Part of a small language model's weights: biases.
Each number is 128 + 24 x the weight over its row's rms, rounded and kept within 0 to 255. Layers, rows and columns count from 0. Numbers have three digits each. The size before them is the row's rms in percent of the matrix's.

# layer 10 MLP down (transposed), 512x128, rms 0.146, rows 493-511, columns 0-127
082:138129124117106112115119152116132079103096115164169131108104110161104072128117108110184155116114096129136131110156132133149149128074128107097097110100166115153167180132159124091137128131103119117109188099160104169127138159127108139178120126112126107070167121109173152144120095134159144127108116129125135125142118159137153121133150149126134081118142105156139123144155140146137113133163
120:172115133099115135162098075133136116123148112145136169155171146151131082146129106117121125161126117139136118141088106146094098122125155138130113154141130117144135120131117064139083082130121133080159116117136122141116130110119148105100137124103097124197118079172115140126119103149095133147139107178115128148145138098163115087159119109149155167173121133128111113093135134165122146150159
122:114126132123139096130146135161133171120128095154150096123101148131102166151133121168101165127172112156131173097133098137135162123138134134133160142126107130142152159100129141114073091116161148141101153163146111191133072125106102128112109103114123117124164145128097105116144134106094121153139129146110115146078126051101137139125128150105114180134094135125098140123133114151161098125137
121:121157093132144091106115117142102108146124163211138118111116118108127108105143120093106124106140152112106128106121111120140143140131138117143125156147110121140132154153125098143116135129115164168104158126156107108118110089119148166117144144117122107131135112124121143111139152136108146137123119187105161129142131130158176119149094086126115054167114118108138146107145180117172120191067
088:116133153132128123105142026115169162119132147129111110137137085142102137113140170087114153125126118163128151127106137136111110065188118148096099124105149129165117127103146144102127110146100130104081129115146168102110128159150133125133134122133150118142091158169102123142142106141163125180105148156083137148137105130116132123110113103132147144099153106128138123174101123109150148132147
084:143087129109136140129152180131134131135118144130177094147109120119156146131114125143098124153141179158116137127162150151133137156174097104114129155113144150164106110129111109113119148110121083119128092138119110108124051115095158158138146123139126069110159164115114123122156152122120087119108131146100145124080196101108174084136112085127139140101119131141139140107137129152109145101132
092:141119077148111131116081124127116141106116107120164062126064147122147138114119142151142141124120136212120139082179170120130132126128093142128127127165104145094092128130083125138099146105145124142185120144137133138135130101081143141126160132125103139134140146154111146130149162154141105152167135151130085173124089145133147115140100080127134167119118113135130117111127098140113109136127
112:118156090102098150107116212099139133120131099128147134164137117131117141141117175121109152101145136179113127115168117126124089115145132099150163099112157129129120131123103111111118153153119115132108176140142063092123165143129166121133139117101110122066126103097120144136128124096113138140157130140167068121111171139142135121161103164105125128122096098158154148133131149128120115128167
100:096081145099127132115061144142120118109117136108133152140141112124118123116132098163149129140119166157152088147143166099102127135108108149166149096122135167136133118132119142119212130084123102127130141091122126117103097115152162147095103164129123132139125123108150147152110162147165134119097114113116102107146135046123110100100111124152136148136162133116118143178148107179136133132139
093:155107112137170107140084144094128152147153106110173112116110160131119146120141143169088121124151114134111135077151171104142104155156145110178155130126113163168105072112092122125107085153140092139145142127171138084145138110105127104101144135142117139133115082135116105147123134181137104133152149123164097146135120132151142124100156112166125110106090119106176120103110111163121107131120
100:141153148149116109084114125140129124131092071143127124092163158161126123158147116089137139117163130085104128165121156103179124151091122130136116173138114154155136135133135154167099107112153108122117119100136063173167127122123093118137125125124143112113134124146158123119151135168104114066122127118115143104122098131132166125135150130123096083149154134178073103139127157094108117148141
087:154095113098117133120114081172103137104102127125159140100128101113165152132128103115121121095143122165140115173114119104197142131114136132152140144121149126149136154125066133139138096113144142173115114148135203164114160135115122103139146098115137136153166115113110106098136167132164149134130135133117113120099137153137142123107158092127151109130100082109113110063099129117131103170155
103:125134122155152066111120106106158149118120093142149098154141131124146103076133134135118073116163071156122129117129072150108100124123125109142117125130138125126114170166139114157137111125150127110143117127109147100176154172118166156141108082148129087130131153162118151133132134095120130118143124117147123161125141113116186143104118129125050173098111142152129121121128119120154183124122
106:120073142116149149152146162147167147103134135147105126135081136141128137118138169144121136139114164143127147103163106100135085169101099164135154107129134160139133139144137122124161118081152091128145109106147100093121106119122121182127093135144108112122122151151131123131167134128143066096148107132126118128105091076091074123128087116135169152141157151086132150142177103137139122126105
121:140079176127132076144112095110129105126156139151175121160113133144127126113095128146132126134094168122138156110148163117130107104107142116141100169078137193102115143145125119116131140079160098106113142121108147163133103164113133131098163115167125128164129147141125128077135127119112150116124115080141141129067128123145133141120155067114136182164135104093126141113152128133106134130124
098:118140127138118120140140132151124126134118101118153108126132152111096127128142159137132065112130133152122159104142086134104176120106135089119159175140080118131142172171134128145130193109159158129124133089125097094105099104150157172148105113129139078071132124138153100145115117099131124116124141122118123151114113124122138074121134170170074124151133139155127085166114135120167101119124
094:120144127176100169160140203150139108142170111153142098107074135147112137095127133124115131150146126138109144107154160094117118098144115086095149165127090139147111139131125124142116140118176101136158105135107125131097113162096101124127129150118153155118125141137178095113164152105151088121110167148128091130118129083105172122112123116113163148104113122068117135124153103119139163129126
087:117148108143143152145126115169163143144087120148154107177077181134087171146109147160098117142103128127123136109132092124118097136114097146118111185120126127144089154108133083130142148099150117126149170152142104136121163163079091138143122123128135137112148142141146116109174122137126060129119165105130127131115125160108141139171093115141174115135142156156087127086117117136119112129129
090:119128144146080107122151182140146132119133115123114137090085127121103100181152113116125125151098106102178141160169167087144093135107114144129119108092110168098117115160113113148111120140076128104144175105147135152129078114139136145128121146129140117142093139130119133147109158159141102078150130153137134134101092090129141143125143134165127138140165194119133118085125137123118135175106
# layer 10 MLP up, 512x128, rms 0.151, rows 494-511, columns 0-127
114:112125145160119173104134111107108080130137145145116171163152153162084103147110096103091119127103104143130158142156160087137105115138073101128118117122157096143096095095110105094134139137120150078132102131142128167159139145121150154125105174155099148125158094124119121134146111108088148161151108135129118162141159167123155111153163104095126118123131091152121130135164141143162146148154
112:182117100147075138103164113186152113072098138128111111100141118119116168100125123139117115133088142140140157146149092124150128147120167149168117090135150139063124118136127131100154120102179146142109073130127168171121135145104159119136162151127111135139170142155131095144123103143138143114143134129096099154139171135097140104111113137160157109131107123132137150105138159127097120150123
112:134130157143154125123143117116109154156119162118112101147117133120128110143113090133154100126141072110147093127132104184132169122117090161109115110192088127110157096122124131122124106139119141139166137143129135136143136102120080125105148126126126179112100102181106122122129118157096165136139150128123127113166147131171089141090130088160160099149157098110102114147139136164085106131075
090:144095100127107145136175092132111094144146097118146162094149147115143144147162077157117099094111139118138159118139135137137144139101173131143108161156135113092160110106159116132113113135168122099128138136138130189091131116124133160136115155099153125139171087139150124132090167150100138109180085181103123113128144120113189113132119130157128131116109146155093138078145123137136121138111
087:103156127131138076109102130157137121106127091130139134138159144144098106128120142157131139097124081108112138108088129138111132113125143160071161114158167101133064144150120138177133092129117170108120098125108122160100144128121123129140129114121156118112104085124163136172159104111151077150108129158130154123156092122123123150096159135111150110124164171131138132137136146049153139136136
089:138106153153118103136142132126113116149135123135107104115120096129109134096089165092119109153117148107129141131120157111105108059097151116142167101148155110168126140085156136118145114141117178086105155113144128109117132127113140117114131151129139140105109134148167177116093101082148154165125116133107140129099129142122118126135203147069129138138136097124139161183147124076143137108091
107:157135122182107150081140132132077111130139152096158150122148106101111101140134148169122117117148113103109153133095103157148136183144102140136094078156150139111137094167144144086127113083151128140133123142138102165137141156118152094149096126112173159116109114123127175137096148117144141140129131146079148149143135147136118112098094110173122118168141092102098123123133166138121135171119
101:126158160173166155118126128135135116106126116117140107118163112123129135066157095121120167122127106119118133112091098108134170160157106127116126105180126162116161133112136181108126124162166155163102107156106117126139130129150145135165109138121148118139122084151112171104120117125064132142124158155087128130099127132161159166132103100092097121103092104073153112118121158123135154128137
096:112181134144122120091122136117150110135093127143127141119129174167128102128113149186170138090105091109095170100091075137119170163100164120126136103152144137115157105139129159123156135167124129159128140129082075185180157117106104132111123101112146134134133082109145111111127104103125101109131148099122117152157100123144151123153117156140144100134129122103106133121115137146129106169140
101:139106075147117108138136104133114086114117173134113120106129077104088132113106144151115150108145116134096135133101107172137108117106152137159107157129141119129131114152113143097163130119161149139144139172106110139119143157113183124094155114109096170132150100196076158117119157148173141163136136173117076112122123155099156130156144143106148126117137073129142133110109122129111113115139
096:115142134123107138144138118082136104117107079157108145147129178133127055090118123120166125140128085117144152103112143104110147153124143090135130079155099111108134123151129128133107150154111173114147143110113107109107129139142098122090121154129105117136092163146170133130124132107092115140142130120166144170123111155163122157139129138152084125135176120159177123193104134106138134086101
104:162103135112153117087125124154154114108135090117100131073134132115117126123124092142121128137133130117157160143118179140097124112077141159178151107133108141136108109160133147117132114152140135163148119157132154145141156113124112114103133119091127179152116118108169066174125113108116133173062162127163104101174106112162103124113123133115138105098135153105133128163086115123098112151132
106:116160123149144127138109116170141130106117166101135125130177104130086071130132104164133126140117115124133095094127123145114131102117131158108168108156142161167138149134069083125148133152159166132086084145152103142118144167136128142154109156079124095125122060122150141130121127116106144108126147132082138146126113139155125134145118117103114129111124111074143142121112167085157140179141
109:095140074124158106112100122145114149118137154099123118158119132164156117128133087121094143170077141124157117080128169134126151161119163139102146112134147143164109181133142079153143107157141117138103104119087141152123166098135095128160138156093137112153111119144094152132112138138118117133160112140129162108108137150160127138150103121104157106107074081127109143159115117127084120167106
104:122122147133154099136155119140159132120161173126110145094130096150113177130099069154110142121130147123139107112132100152116111125161151177177121165106123130132089102121086126135189116154153129143149117179163144162130127128112114152120130153123103159108118097149098117113138146156133148121135111160124149094130132123136155161140170118122142105113095092119114135101091135180087143149075
094:152106092197119128096143126135117123078112120089146082084152135111173143109115126174118110087114151096098153174114111109150129158134118129137097115147151153108118073145120141117149134140109166170148132127146153138136143146115122133130124119120093132131127125112098091080148148120172112127131107150082114124147125131129100163131071136157150108116111169144130164098089118148146116147130
089:114155180159132163132130098137128092103117106147137139104164102117092145132102135143145164135139114102094136122081124100112119184149135143095147184138159095088128117144143134156072157176104170121092115115100169135137144148115107134116125140151117138125111119100114107142154156149126105133153126069175124110117172132156130152064101091138118116137140138117125133115144120136131132132142
089:142126103125148135152057112097086112108081174151143122176141125145167151140106174129126127083114132114115129131093101119149144163120130136099136150149123119155175128102131091147126128123123151132107107098075148165149136127110128137137180176172130129114111118140154142134170113145124149127141141100091155133169112142123111106142167085120142131113099123108094090136129121111170104115115